Weights of a small transformer language model: 2 heads of 32, tied embeddings.
Each number is 128 + 32 x the weight over its row's rms, rounded and kept within 0 to 255. Layers, rows and columns count from 0. Numbers have three digits each. The size before them is the row's rms in percent of the matrix's.

# layer 3 MLP down (transposed), 256x64, rms 0.065, rows 44-150, columns 0-63
082:170170132105112117124110097210139178106174213173164152141107179114157171110101087133118098101147140130090127127139113101145082060176110117082107134087153143108142086162093109137100094116151111
123:098137162113132119162086071127073128099123117141117100144074147170164149152089174136113184114183163073153116139140099111163122120142120130038119113086112156122111152128140079176158187191120104
124:162140171151142157132145131091132108089081102161180146125065140146126111143107117106149173068137112206081148175145107089137161140157097139113168098128163185107130167090066097077072121120125115
121:139104109190086125158135147166138105163170150063074100199139060091111142134132146127113151154083154095121124161124130142073119074148142161098069151179179162118099101118112127162133120179103123
125:089156104152169151179126097120131132169121086191124106111232072130130110136119104102125124075157147079096130144111151072115138152129163103113161137233124131101164135142121092096110125126120108
119:151180139109162123074110091134111126105120114080154163160200101093110131129066163124241147091179168108135154095086097148115148120138154134115115092139090140158127151083133101107119183108130114
149:125162156148108077068106101149070155102135142164101117139203146114129106081146177146104137174124143103193071138127063181103120180109151165109120139128113093175125119123100166072152112114107156
108:096121126115092135115182120071147117151126148078153132107158077170173164142084101138133045133162090129202184152167148123083115113180145110144132127118157101118137136162160135085153076069110125
081:151127129109096155078135056151129092132103182123118097120177144165100185160176151136101128136151131120190109124132169173096142106048119099112129087154125091129133162153182071099128108189104100
121:116142118152147157123110156178082133178135084166126169126183169125104076167124096163153126061186128090148165168129145148086078115092119113110136108208112107124136116126112149075089102063117134
106:156132160106117075137100133115084114133157131086132087128185146089120112116110072155086157182144151145156167115122111183196105135119160093138110073136051083133170184178141085114150136142134096
108:139138126168104131143164150145191108060146166144120121097072077157117131123160193121142137196054153153107127080125135131122181115111068080143160129161149120091093152106116073093151110149126154
074:114113123205147175115137165141210178100058059132129115159127151110094156129133158095127165118100116037143138168178091099124146112094109117099154116117164114118148099132113179122120121103163132
092:093102090137168094113150108143130171102163125083161107136114112097175078109103156167114043122098141142127114107117166165151140190108106141159080120090175136089200141153179112090144109125175170
060:150152156088120150147100124108045140065071130128121128120143090122122145154118192104091199172112144099097082107124133100186139091105148074156152134158123145054167131155143151148156120182122144
092:139078133155140119174121189079119159108154162103133169121095152074157130128117081184121117150099082064115199084158106151142108114107145109130107140122114145094074144147126118171122165149205074
071:104084127078129157135164155150097149150107099095137060093159118131107106178107152135085196178128099114080094107146147069128180153106165086192172127130103120109160139173096124130079152159153150
119:170150108184195101080142045101121152122084170093116153104050110106194166130124087135100144130120143128091144184112110108141184160140109129103134122155154152066115158131108136097164152126141125
086:113129101094099111140148093143117157146119120107111149131195153155110181130106086108166123086119224066132157136111119095147123163153114066076069147092178166143159125144139106111122132113099203
096:087168177182058121106088138132108137111180125173156103162191102108146116145131114170163137163092121061162129142094156136144070092113109151156097084116177085121072108140145143153143079110146129
080:199144098117128064181149097143084114157144125122161080092108188111116186171154107182071099139110090133096117089136167176118165131117156177114050166134154145129139119133099112121120097122113131
083:104102121142147083161069135107122131103134122149138169113080167082106173163137129109112140194168118117089125089085063119095193158093160095156167094193101150163139110159166161124131118099183134
079:174110110174138116146165123177089128109084112136124109135144188099144185085162088149144095087111180108154111175142182127090132115086100149075063125088167158199134147107091142146144111113120089
075:140074115167093179204157127144148106111161148121173153119112141096138141147133149113183074150141106133146124116144077115107080127225117199127127054104080113132110103111114110102134159086128121
128:148131127136082118108064084151102141105106133163108100164115139146105181120168142140118190128102107169144105112089088128097077192100154134144152160109175159077059117118090164096145127163202152
152:136132164171123087051093153135114112188151170112097153129165131098142121153171114104082129119142152105222118091136139092113087100052159173152104178115151096133163083143131142098104143110128095
083:143067176126139161201114145151097105076131169102120084142145151153103187130119071141142132099152125057107210098108131118172094102137143121172122134148099100147104076179093120158145145123145092
080:111069111179134157142168123104170172138093110181149083089106142077165119124109171103157163089091100087069153102136142147119135051134108112117170165106162156084194126132143129182119117148140108
062:128075112122133161114127126078154170172103039154160104151150163147093097120124168050136083121129104134097087176134150150125156089143088086132168063125153163188157143118145153109123175142120114
121:125075174131127126189133096094166140167110042181170064159097098099170139145115087116104162127119120177078172125136120148144149091137112101126081127174108135132083075179138116125160133162147126
094:135169195060163177150113126135111127094089125138137181155086095125170145120089165098129139162102131093059137092115127137164116139142132116101160129155153124137059089112153136135165190160132047
125:108114106197075127137177180104107090201105118146097189106117134145146105177136126151092103085132108068159087166171143116126061113148112134183149115126162126168115077137085156154121106134098127
111:098123181098079126108123153129119153096169103149164104145167172060179169099089126136095100106066169101145092077096112149135156111129184175116129211099122114109132132092151120136151133132191125
088:080132138101150135126104194151183087161192128132073178105170100144097110119130111178145120166155136095189074128122137126105105069127099113108122156155093054190154097101121145113151110103147131
044:118141112150147126119190112200109129127135215154159155064114152142161109188119108149079132116139129140089091148104129135080089167145166145107096156149112147116077162113091083095055089146145135
075:101167165175147112090103137167091121119148115100116087120157102128144112151136161091093162105151087146126089094087112127128251101086194180120165116154097120111125116119096175125090120152163107
112:162146058091209103124107126151101164132137048165120145164158143062148081075141152090163182134165125129074134132082108152142102142147112134125110096147136155150193148147108146105132092136128100
090:118134119136158183147144153130199135126106188149109117096128116148070132175146163112110160116224102150130139093121144066123108075123145074094178125134121116165061141145152081114127127126067116
115:127150132124053120100156141218134110148146174151092154136098173118129152181184116134128090087101196128140117146116176088095112115105118130104096139143130191124138072103138151138153064089091102
101:180165156147135149106143141198152113129168117120123107131086077090144139136156138117146101105121115146110176095123173030147097159141123185124138103186136083093117050104127187115113086131104125
092:102110149074092214084172157119158097169174064134116118124133111125097114121095128124115169150122079109118085123146119088133142188142149128155226132125133156076185159145113095122104103109135129
060:179173122093111095164156128134106129112117084131098112112088127109133139136122163134149211130101129150096125135135217079094146123141178155167120130139134125143143134086016107173087117171118100
090:129088140130111185134108121093148130136195135096132086102156176104142155112162096145203119080143124149122138205149140106166095072093103083133115156148114160121150160075101071098166102145101079
087:065141125088125133167131158142139155126183078147123153129070135175068104110159091129188069172176119128157141126138105102055119166125070133161114130113122087168171120119091116143132121101181162
100:138138139155130133158090150153137154088101123086180120129128198114108073035114077108167114101105123116102169152176124127141133160150068121165169101075151105111136106102111155173183144102181138
073:095120097144135177187103111130167082066140072146135098128107185186137124201151125119197130153082153116092120099148182152100143114125138115145140056167144110121058087110139129119138118114128115
111:117189107121161085145081082103115141088161163118148053100153158204134164149117109145131132131135151124126145139118145154134145070169135140090043139035103139112158137151103117090156157145144136
116:178167143103179109170231124099095082060094154104148137115071065151123146131120165136091112098132118116094115183110124141157148171162091123170100116105161118107119151122130098089167121132130165
112:114131143132036087112058113146147085158206119194127127156156148165110112074164129088140086135137106160119129162122139098171119100110143134097161121169162097148117112205126137157127092112133087
113:123118137086063142132114064135123189099176211114147112145145105104188100117105145154120118154148077137171118114155107134099087153088120117141147156111157112130098115160203068159090084165149135
073:118155137131138108133098102120059176146075117082173169064049173149158149136093088110113128120111151180087142170054182086164095111114110147118152172118161160120154137140086128140134133144129137
091:129136118129099128111094120104106171147148038198151154127110129146126146114123122116120157078115176111129103217111172096156067154163155087119150145094151098167092109165117117183105151148088076
082:110069067155107145058182131148131124112169145122145173142146143187113076174150111122141150118170139103105041145116114096052113150103127109124110143116109092125188120149125159177127148113123179
101:171160122203092170173107111136102136052154152127100175143173096218139091087166089147102086097094173155122130130134142083134141136117101104082103134133071128144141143112138162139132082109143136
088:102108121069137087167110134133083105107132150093093116137194150174092137126155088145092096133188124152114081135103173152172181128103174139136100073136105163200181087122114136147165101143086135
085:150128218068071139119089171170083081142131125102077125149112106100110094135133144147095127160153157089138137158106137120142126134089146157170162149209099076179128094138156150132087111145081128
091:136133096055113140151142135110046119110111180080153120048166125167140094120152144134134102141134166128060126111150124126100173167154205105147132188108129155131103161148114127111096159134151068
104:127140170134116090079038168125110100159175105121109111106210174118112086154126128108116167112152147122117174157085135155136162146097200139078127125143064145099151103120099170154095158137123100
103:075169136108143100165095155123102110157169096106122072124199153095113138160131137139051172151148157067183125110125078193096140137114115151145127111100179056118153101137169101129128152110124143
077:096143072133195114098144114147069097103168161112125158051143096169117119146109123136133147113143097093153138095144098093112158180111178179124132105158128121096197205114096118111089149171125158
087:108126096115180147149164073103139103107089106172166147121095154123102151141147197127143158130167178164064158150079156140137104136093151093091080186164160142111122133125140063093098105139068154
132:124171123143118103196105088085113173136120077124138084161209109144111132090079121178105164090099200086097139151127131102119142105139202079145132134109096102149146126145112120163173104109152165
163:097180098077131080147047150108090096153160143122079104167173131069144160111125159143103136148106143074173090132112144207150126114087120150131118095101141131175132135147194121173126170118144114
127:114124109073151128173133106077183089146142113159107148089126119161132121105118158119101105161177224144158078146128151214148067146108098154118114092108108100131121178116091120128103166084161128
109:071114091123111102170136135117186193126174110119141072117152115175151116134118046151093170117136086135147126097118160172154145084181093142142130093173121094062158139175112080149140132097122123
122:124135146117103066166121122098147155071129145113130044112162131169086147049148160140082151106175168168148121170126116097154186134162180140143164138067116118081152082118110118103138133095137147
127:101159177112137097168083103136077135177134154125164086109161120124089140099090151164112136139170149081164110074120128114101164108129151165119120215049136117139159139155127139135088130126149041
062:101118153117077143174149100164186107095171065174140077146111187153100118178135087100109218134157140189123102115113120120092134138148096109145147127159149094116093162145134086106095117121169093
077:113096174078108112103066161143098154149118145053088122141115128161130124171188101137161129171145099141117144061146190145116112142157153122122151130204073106129147098146145127137137113105053085
126:163151146144143121127117139111155125162186210126143156143152113158130140117154073134139088167158087096157139115191095154152085077098092148121112103095120094116171066180110136089133109047132089
116:127158170097135153095095156108142087106193169111144147134161140126124068099134126119111143125164176121136088135118136102200126110129117142138106194089149051163154091163090135145153109036135085
083:107109176092189181108106105107123124145161124135102169120130121107144096119157125138157178182135182129174108143129045180171097060110097122135153130198095082120150132122092149087135099112095099
118:135089164124073130226201158143192148114098137183101081117127044150107087101130125149092086106096145132104137126101124116157090156183110137147123112084116139143141150155168146148134108114109141
103:119166183085153139160162062083155105083104153133152110094108122112140176104062118171089098109159086142139164186141128153122169131178156145137113164125119124064148158108073140079169098110157122
113:168110177124155135087138149129125107133161115135012154152088115093124128181180170102178110128094148095142152146093065130070123107155135136124148134145146118180096075160167082143090138123118139
112:093135144161119111118159119124183123213213126138195145141146136133100098124149078132162050145115118120158096114174106124143123149124107108097131104103177049142138100139137101101147103061153123
088:068133102157119130113173119132143165065112087138193140098134130106114125093111093055073164099116204133092082117087114137146186111125116186145158164135150184147151148149114125126117123139119189
133:124102138134113106155117101098117147124126114122139095130101075128122118146189121097102117178113168180124010159126142163188114134121107139106099133112149168138129139189141142101045184182140113
099:126157156092100106114076168077155174142124100122195115150148145090122149124100142103158155102144081136172104156108114198074130120138152125122098059148150086176171113133127116109085160156074191
099:150110143119044130156206130132148142155137102141125140094127171142086150146157140104093139089157165172144170136147160105110150131154094119128100144136138106110106082115179006132110131074090138
104:118086101061136141076099132136138119196162114188127083146114087143088168110116125097159129104097147169096088169142101116131104212141133183084154195123179140113131160119128105122147083136108147
129:112095169099115132129188058165120115122102142153145152109130166106190096170129070107124105054107158152109140182132136133121117159137125174110087117131148142121151140093060123179191138057108127
121:102135100088153096086133099155099208106133115132100132199137163155092125126127158134115159135131174065187054145108076117087166176136105152145166105131150106164141112089141087110129131159096178
083:120095160089111168107121113148156147093126100172137130126120133176167137114152118039160131093127163176146150077162162117097134129124172116093158125158150106182079094085085145193119063073130110
106:124126095173144091093198150151203091099153161139103182101142123118093127154159094119122095182112093106099084179112126171140088077106113142115102141186143062151123140164135117124154140171082103
117:125137205063176116176077118113141106125139100141130098134209137111128125120074146106098153160200148088178129123136076155125144100105123128169155076116138086133150111177121073111150087137113098
091:157131051121132117088106190119142071152139164130152144062114108128105111116181118118169164143149059136111104121119141177192152119126144108128167146091053145100120126174125089151100134126168070
096:147171125161059153207102094151161083162111099119159165138131112120106145105053175192112144113161060132116103106111120124176126138157091153143155143102091088149115147120100138166119070162102139
078:148143148080108126130162147115109133123119135110100102153110181096152146114082150072102112088092167198173174070164131147067147105093099106128153108092200188129087148108150144179161127157127103
102:146123171100107105150111058098128138108147153113103100205178147101143201088135137157159096159119156106172130125134050169144128115178094133118108148112095115090134134128136096075169174075097154
080:096116165129050104055130157140140139170172123170131109153136176097156107126177102082160098120075165139174101116154131114180129110178156147130178111067123112099113077149148096134133157099150082
108:156137089186125050094128107178120161138167135103125133148141122141141123137196123111168155148082117149138117180095111111132098100075144138150098144171114079160217116164079132142090088140091088
107:105127147152192117159133148105139127117069079107123174154149173078097158135160124143133123117151152071131115174147144086163092091127183117110139076159170119120180081051072159089124163123118137
133:142113093112184105093167108070079174112086113124171142096152090105165124119117123140063128103087092125045103119134149103179188152134187130188132147088153158114160164116153146120158138140141145
084:122143143127160192129093147148139104123153082135181092127138121189085066082080075106075168163159113145088164104154110083142104174168119138118164107153094140142138146153113113131056098119180146
089:163076101099157121133141140109149198135113079098138064084109118158142178123169119101109139100103092145069158157139155115130123136152076140093092060132153157184128194130163120122094123151191154
130:173131170083090156122085082131079163160166138157101144131115172106076114122167129085099158035145176103174161146118117131136135135123151126097125118126157117159127171079181069128120182122091106
095:105094129150153146148168138112146199149120080102183085193136133084156125144100103184121148137072126091166165109158094122145125157109118114177120107059121065107124089104136141136160137075191135
099:136150098108069160129124140119096173149105201131145159067130134157128095130113131115098150115127167161109126179126192151171170110049103114106090148080148133163108043087132121166115137166149113
099:099208130108071071102125168093075136122168144114111126153141165172122138133200108133196090156132133135104088162074126106093103167122164092144113113158071129138150116104154155103141102095150176
105:096152098094045169128142090111100198127138104133148116128091115136118111100106190199198206135097119137117148136125132133110102101147144072110182132105126135096165130133128091196099134130131104
121:118135034123123148099184153091075172139076091112123122110111109153133137154162133193132115172081051125095117101105146145126150146159123088157142126136140134106109094211195157112130115135145128
091:094145077189120012135079139141136106118208130116089160106111169136097115111162102149128094162150111168137139179150156149102079089186110149142133138076123156143126124115122076129138115148137117
110:138131091134103172098138217117119114141073120209095137118118107127147119091122072125158128115095160149145146072109160096147071136139174064070125140123130190183107142111152124127147149105171153
119:138121143126132161202088142064091149103110130126150086128187134151163156050105102152102140142132164089151142143117127153104196127167135136169084140091124068100063122095147084145136172103162123
138:172176133149117121107117100108101154102105141130087095116155060122158126111078144137094163151095089156101181088089099161169155175147180147161135114073066182105085137152173095091142139161150146
081:128135147109135154152174143090122108112162086102122140088089152117119069169136134154125130157117095084121095136161137079219154155108158067207144108122167058107154148119078172120090125149148142
# layer 3 MLP up, 256x64, rms 0.0805, rows 45-151, columns 0-63
129:124133121187162132115142078134095186083099124146130091122100135124161198119135136119129177109166172089142152136118123169114132161206139115088082115118183171054118102081120069154116118091112127
124:112108120072099140094118142139047143166123089083060109177146083121155159173150153119103181116142131135090165142104088137114127147157141117094100182181193108112106105146157171115143145134061123
143:124134158068137120118105052129129149169112143096137119145131141109136216158141139146143139112182157106130122165052172171127122080106113203115083114106137135117147129114081157097128089139138048
119:153162121157133103060127142083081124051151129158180130111184127151160111081110099120115132086091125091134060125120153131162124162133168139167086158112148159061141126099089162165179141118174125
129:078111114178146061065134165146164159147167155085176178097105185125095162171124105163138096116168163117157071107110113165084149095123112116092074137121156152093132128092130141117078139093150122
145:098152141169125120157115117071091121122125208132087072095156064112137131084129115104090192161156077121150105131142052119116151189141120115178155122113162149116088109131158132183138170157140123
109:150235132166125106075112155191083129082140135070082151125169174154154163152143131141121102112170118133078129181064138154135096120132114162111137146118126101095125144114126140091127149096061118
096:116157131077130089074125114128117134096103226129113155131142113127107119151139082100074108121167194170147077166122134133167099144080161129141140125187128139150140145165170106079105131172052131
116:132230141194140150141123096171085107106113200144141114134193104176135128074145130135089141106110156088124168118103144079122098144118130116150130151083122105122136105075140155167131095116054115
105:080062215111090199117129116133122075123203081162120081137118128093129109140135088133152144115116099104072139213159179137166129120161154100148111136121130112143109107146090142106145131146113145
095:119091132155100120114092138097187091162122146135131069168182100109149102103158124183135169182111130111164137137122137190164062130078125170160081085074154114140150081120145096165147115155079121
076:133171132199155105134127129086111144165165159174087143078062138157163136147118085162099089145141153177150116138138125166179131132095120152131028098070143166127157152149114117089130139108133084
104:129167088121146121151112177142067094152121101120121142081110101149139116106172171105182159081180128112054140205102157121160084162130105136181124150148137084082115165095123158156134119107082165
062:097134142154113164130144136135128143137105180101136146159122095145110140173171046161139123110167147109201185145181151100147067075138078119160088094133146118146172080183160121124110092101087151
092:063088159158124142144097163122137117140123091115122097105151114170145123167129123111088195108139118114106147114182136089112140098145174115128118217094140081150149158128092147158074141194047159
057:090113135131109102076132083119038135156117114071134140087173131112141135167171107122140158114109166139187096213152129115123167152114119170124087110076153061161160099155126141109125128143116073
115:147094123092127185106133149134126139114143114128077089186128105159101136084137154160069163132169059164134188061169138117125089153130097182110078135144184148134157177121120149086093130140084118
080:155132165152116126107126133162126152109084182095124156105204111082154108173130148151161122064183118115149210121141125085149151141084086145048146136171086098138100093106101128169128154147151126
087:070136130172102182136121149101154092101164156131163095172163086129168162171119079160080101098105074140136094122089125165110132086111132123153119126138177200061124139123154160066161101111141140
082:115107124136087082173168096150111109120120104170100125157194121136107086093139108176135153092174097092153117166125090107129124169181195104108127110118097105107116195215137087163169105113130123
076:120119103135155119096164109117101160100094087187146138157131071144145104125133153094108177093141186135119195187080143122093073181123148098108080121147167141161142165139122132115090079164058110
077:138135089172155082146132089128136135142064090177157157125136137117123105119077157101099085102164115161062147124117123124142097177223094098101112162174161163128198172099119165126106133125111122
076:063074134149156112081095068132163096153158174110143149163145074128094095137137106127104108099114186123135135061189085119126141105138146143137108157171165102110190130093100135102099126114172190
130:157172122105102110122144130133120126152064104108104181193143094107128095133159137192089164128123109210157093083113141106127031192155130127107124086083125107152158092138141125128112171137147141
136:164148069100097140088191113129177120161146085153071136172072127062147113125143135167151077085144147144130062119166115117138116167181170149080123111157138153088171159140102147102145152106109140
085:103141161181108147092109176126104041118128131101160063178146124118148126178097091174123184135120147134105170100146130087122141154137158120118128160056123051100138057161109150136106111124130115
080:112174149166150094116157088138080100162155167108089127050138148151158114093199113167068119144160131145168102129096090181181121141115133194122087124126097098102119099146100116097145067111131135
057:133139130158180090060155112102114149089123136139142136117076116148127142129084146142146091151143128077099050178157090146208104190084082128099083140142126143093110125130128090099159165190114131
105:122146111178141101078127110203123132106139170158144079209113107118155180106118153144164135082103123139173105167148102114118151058137086165116145147094135110081139129112155099090189167096082118
096:051145143175119100148144125128084140141137158144135127114115155170110197127138104162109146115136134122122132179103120126165123119151214093103100038150123053127062157119137168133177096113124099
147:136145128107134116134048139188119080112137135127099132147107156169102182065160137121165141115096147208146166102151108128125108130102147124076121181118166154123125071111032177136125156128128103
108:092136101135153072173048194060131080161113162132147079161140136146157110130135062128148111140153152128138149122139137101119099117191106099124108092094164118083162142172163110165152167107098087
092:125100178091167099085144144135125121153134133165094121065124153161114166155136125183144141115135143149100118184057141138167076171069091074157060137155151113169143139109115167111097112111103069
045:077093099138106086185078120126160095099122144139134127193201108110149075106158105101132158123081068113110087108158100118141186119124167142142145076145114059171115122132133140174146167140158096
078:126154155113082108135123166040150093128178123098109147133097131160150110116139139157115066147121106164193094132169152153130160091163122082128121145128181141103163056086144131132168215149128122
113:169120155142119139093170093119148083142071061155111142144130110093138038113199116144138146158143106204161135133158123146148075124098086163129066088178128147149147141091119144085104117125117114
101:067122140090177091095114125120104074148110115149153143178169121143119171155126156104090158110123153116115142154054128128191104112147141150106127083137112070152178129200087178137094095190111120
112:088090083097142094120147093072136150138068098123171132121181134124068134147191147157174185095168085104118108063122129192115118128145137129179122123152139107132153136131163122191083175131115110
102:085090130115119086066194126070119121178141153121203082127175104147110150133101141180108127129137104081136111126162111133142211109120167143122095175117163101144163074077121148133102131130145168
080:083078133143118117126144074152112158157097127152149097124112112159133124129184087138148122116126102120180149128135123167115120163144201222145021079128111117152121106116100116168122071152104107
051:105115064118101114118164106125178113138109112159117140087159148137099157096126083179100093111112094135172102136214088188121057072187141140151130143071173134120131106161122182153121111139136131
097:127102119145172134119091149093120104060155164121127125118134119136165116109124075152184125205148115191082109100189112086176102161075159130158148133109118118052153106167121109137190140104157123
090:164129100091122113218117145138091137092098155156150151126090119121160148072084145121165099148153156113114161105157138166128100116139109097115063148060169115161121135062108137181168132197094113
097:070111123172163126089096111128165150050188135130203138130112096142143174135037151141108114096163077141085130148187154103100099141080147135111182131137112130107120163106096123134130143155153124
067:150144100109160171135160094106181137119130156100114075182110108083191131087109131154082171151093121120102126170193117149103075162102119125142126142110174131059097098101133106127118126221118129
099:118111047139162145123177119131081183130068101120146148117149085143187168062123144165089149101143119147152083136141201113131122136148153096088136133127158154127113145121079083112162052118096132
118:050156133108146154095143161151123124098086117139105164138087081120160137132080187135076094121207148139139135143083120073114139147132113139115123107171137073137072121128177203178119135140095151
101:157164076104148089105174132129147159145111133113140111116120089091145142108142120165094105125088061152082137180201107086105200150132188132132162143162170174081123114090113100104092175093122133
118:079138159173161215113127146176138081099120161101152099133128105188123117166070073134119122102077147142107177097131131096128166114133073132190155146113181140102127151075116141120144158120083158
070:042116209132117115129070134121148163125180138142102112108102105172140159159134108114112144053182101126166141140159129110145131149128170148147165071137123076129077131138135064084145125134178102
090:106137091202135114105155140118103149161126168140085177157131090160174120112142084111147101109065168150187086144168053111125106108122142154174134148166075142089133149167087124107155100075105133
085:100114144149162162097147056124088107155174136087081147121172114087151114119096112126160153162146091073126115099128141121155195166078136171155115127079110127120161139133078156186152183077149087
096:046122171103109162099100147066117164115135133087215146115137101159146120182068140072097081108165094163103158140140127094100144154091095107145127108138139074155159128105156162124131123155113167
088:141131218060073176170146079175146135040081156126109108111132129121071130151121147111148152098108135173126130124154137121138098136126123062135148165144176124123126084090123101132136139137061113
082:084083166146174129114129150155090113134110141082165096132137150138087189169168100198117189122129115140109166204088209127097140133145133119159097104084105122162111119094118165106116087127144090
102:065109109153102085147111130171192104097144153110127144170117095175078126168137126112103105127187137105164163131147086120112118131162123114092090124100079122154115093149199092199079141175083134
109:159141126176159044123099143110121191131127138128141103133089103153098147112107125170083145040158155189150058154098113089148119123123103180154084143110149117089104170158166152140119135144171104
101:156115135130109107098079145118098190130170149171131160115077093170156134061160159143179129114113038128090118115124079140136105180168160124119122181081117149165084159103121163121100123102174115
073:073132197111095123117091156168166092126143119145159123142103172106126101122164111149118132168125154111135094063105113144097132137142114171117052097122145112149103055146125134217097127183188125
085:117151123140130055131150109124102064202141145126150162208183137097137076130141128145168124129135112136153110154130162158213095094150151157099132072140125067141174108130112122122072126129156108
123:142152111132139120116100151145123062101165164120150115143082114117143094104195127090183180133167118076088127121159087136187148136168114135090110156082138111066117088170136124166085198103144085
165:114126074163103117107076143118131105099123215137103143151102045170188076088150082139146138128135101194150119123130094122139107132191129147151125091094128146128104128183169143161095177109144117
126:098077088079168155113126069136154183124142147073151142152200136163135148062146135159078104135099167083109128129166091134139152127101138079105096172114145106136115134135134172138189175155077117
112:109103117124146109142080127157134160148128121118114066182144131094144124102154072091108172119200113107198100154113152153156157131106097219141098147137140075116150077113096141082086133184134097
139:091128128151143126102118154054114186123106085124185196160106102183121072117101145158076074094151143110174094137139134109116122133150100142173099113052155093149168113114175145164154154113134112
125:147144134083139124117205073133128078090097119147091112145102150055131119121101140165169135129153124132127128138101149134150128161141174071149117138131184103118181187153099131154161053082057130
067:101120110102116122113134115097140055110070133119172085209137114119158110112103140151113077164078116110129123165169121102184123114144137116134118122042135143133169188102137170117151169186083163
081:095079160073110135126094066097138168114092083142117133106130114054081123138165148127198208155111138147099134106208124135157108178128166093150169156133131139086167149124117109113110136142149147
120:100102135159073164127078166140103154140135103117158128077099133122127116083113107153086165111144078182094150076119123112137115185155141183147153226073131154081120134136119117175075136159147128
134:074156210142128156138114138100088102176105109146168102128169052166129077154101160140111161081156078088092138172113134108158126171144116087120110142076109087190132104121167153137154139152127115
085:094065159154142178096138174098132116147134134119163084206138125102137127144127070144155159144119154117122126214111165089162110125124085091141108057169129110095154154157146164096095073122121092
118:100101135163175110169178133155145152084072195119109173136123132108122090136171099135144047100097202135144096134110043145130134137143104166151144089108149094114140144115098167135132171110101170
109:128112161135139077147046125114147076130159136130105153140110152166151085123178143116173050116123108134142130172132120174133117128137104182139152028122183060138135176092118141114113154125139104
107:116182116163215133101197124100125104161100112129148109153130078072138095165086199160162109106153122095117145117115134076137176186143129148135121110076158115111134117081072096109134124118126174
100:146163163112150146114119095084095149161077131172106142121145129146148132092135179077117097131109056090068130194159101111129129138176143134120091190070143183073100142146115125133191158135119149
095:103179130093111162116107132085093132142173204128139117157116141111119124095087165132171145079156131117186116130165147126138118087072121109113122154115108112109097171079204098185182167147126065
127:140123074126142164087121116170148178105127160086146165127070090145102166095101102143100115130124159155078132111123158121114127111093108118142070196109206200084177141129122087122135141167102174
096:115097130111156144145170088091125154139094163149227170143134106117157163097138128130161100098122110129148118159171166156139148084081110096135111121072117049175187076143062143138121124125103146
103:143144161089136148097093070138162095090090126122168096151128118181121144089099155122190115111084145132113134115188126163125136114088145139088108195083136163135150164082073176146190181122119088
106:158121109083187101112195151095124138131087198151135135137114130113138164097145091183148070165106107198176143139119086120181118139113121102117103139130160089122055077136130087141155103149115173
133:155178165090127163092164098095119156132156199101148132114132134068160150109111107205087144105125105182113146108144160138156127097079170105083081171067124106124130092136115155133169091112164171
115:111118169107147142084135105138098138125126073161188140160132161076133106148122163094199135109177177122161128123150162154113123120136112191120093127144168061122112063063098083159157096131086102
086:138123078123123111130112089072133110100079138082187079186126133086176117064128203131110129175085103164084143174177134180152143126141122073122146115151123129092154099120152147099148119180115120
114:083161159135149177109189127128130125113092101171129075125133112140164131095084167165112126117122091094188108129093098148123159171153181113105128165144115055038107138170083123085121088139112124
108:085110143176099084089138124148148112090085136135150065149139176168123158164109043119127101107130181171194095120143165132160145064110125168126059091141167136087116112147098141144151127140120154
099:099094118128110046108104102124134123137168103132086131126108112107116152122171103134134192174165083179110180097141064144118136204147226138153141165177124099145117110153093134104106138131150124
099:102204111190133149133134126140169141183128135086102137161139096125139120159130054184073124064097135147142090088127140097148100147128072162163104127136074110138136178122121145054141109137144168
082:124148119099137157081154112189117059100108163158142176134147158163104125121089136149126087122173155149169139109163138144087112115088101156135177141141103154056104136107127053132166193148065150
105:110106183141096172119077137110135139090165096139164111177155142084167099132106072135125144098138177117108172069139136091154081133165141067129127151100165126096181094167135080137168095105062123
077:115135062186100138059137085106102145138130154169132146149140130146156131126131143107151057079104119124185102131165147144064149112177211164105136202112156157099136120116118091123112119104103168
111:120113058131114112103110119126149146162150099096151136190112161110153158077135073135143088105126101159171154083139163151167055080154099149145110094081161134076176131169138147159100130088149187
107:093164085112116117096119123161100134112167188080133120173174116155088140063120178115114118106072169131125165132200130113101098148144113126141177197136151151114158100141080096160119126119048127
117:132126130106177057128103130160103101094145171095141205114165113094160136095192115165175071145090184131158071142111130143142138149170072111094105122180109114144104147087144119100123162098159116
076:076132170140106079118125130126126155121121147103186149150065137108165128127133122130099113116065167165126134189136105169110135137074163177154078129148081135205077130104075162134105089181156144
087:112151169187112167135087150122188119050143095122144126128105138142141136099125134137092063142151063134100166159124131162162090171181099198116094089150122107116103122157094143146103113165175075
144:100124172130157151118197140156076127100069223135079114127146103118163148171113118111081156098137140149164159170081089102134122172178150116155129106114094114074065128150146080108139149123129124
091:150170143144065148106093189087120088137183148177147162080165130128161116137131153166100097086100083131096113157136156136164106117165164088125074179045120178116118146167144111121125093152114127
106:069067192159109146146122147106087150125171171054155135140134089189097131153080119122135137098135086079104162161169088096143110121093155089157138157132120092133119160104143186142149146099162083
090:139075076126162153129155088102086164120084112130146138171076093096127155153113140116169142108145074058109164142131097180123112135121152067195100138110185101116116123156180155157149182137103094
112:126130096099141089069135158085145078121086149169122113099098137072165144124188156174115150121140175194141108142058103137167160165137152093098140149130206158081131116143132097091096127088137131
117:067087175125160139130124056125142156085167181165158131152163088088155101169094104152113125132075171181100046110156124166119141127126126133136170098079168152100152160117141111086125163126146135
090:131142023165150138165069094121187088114141134129105158134105127084116166083127102115109147108167172185102147074156126128099081150173114173119168157109150156095117154109092134174099119123119162
102:103160106153119139169142098102128113146162129142180099119178129110174065091120099201139086132176132174150116179154169108133106104173142107065076107138132154133168149091108102068104085177142143
129:152136122085104102096106105073118099192104097098125163158173161141133165141126154140110074074159130117135103171145169156089104138132134174144090127170164074114170138073109157051124150102187138
127:085106130163087120095125154113129119154099130097189131096081122181130102131178107122132131100110019088108175145176098172136130198116164093157132127101096092104125123110156153198119128138110146
076:096081213117052103131100057106136144200079150148129109148129146124179156156106112138101100158122105122150158155151065142149150108134161111137087113081161156143129093183151136132181115141124151
104:121041089107142080125152071176099167172082181145152107137174104094176148125171141146127132115086094107137143072132152141128163162135132112180120114084108140123120130085189127139135176161077128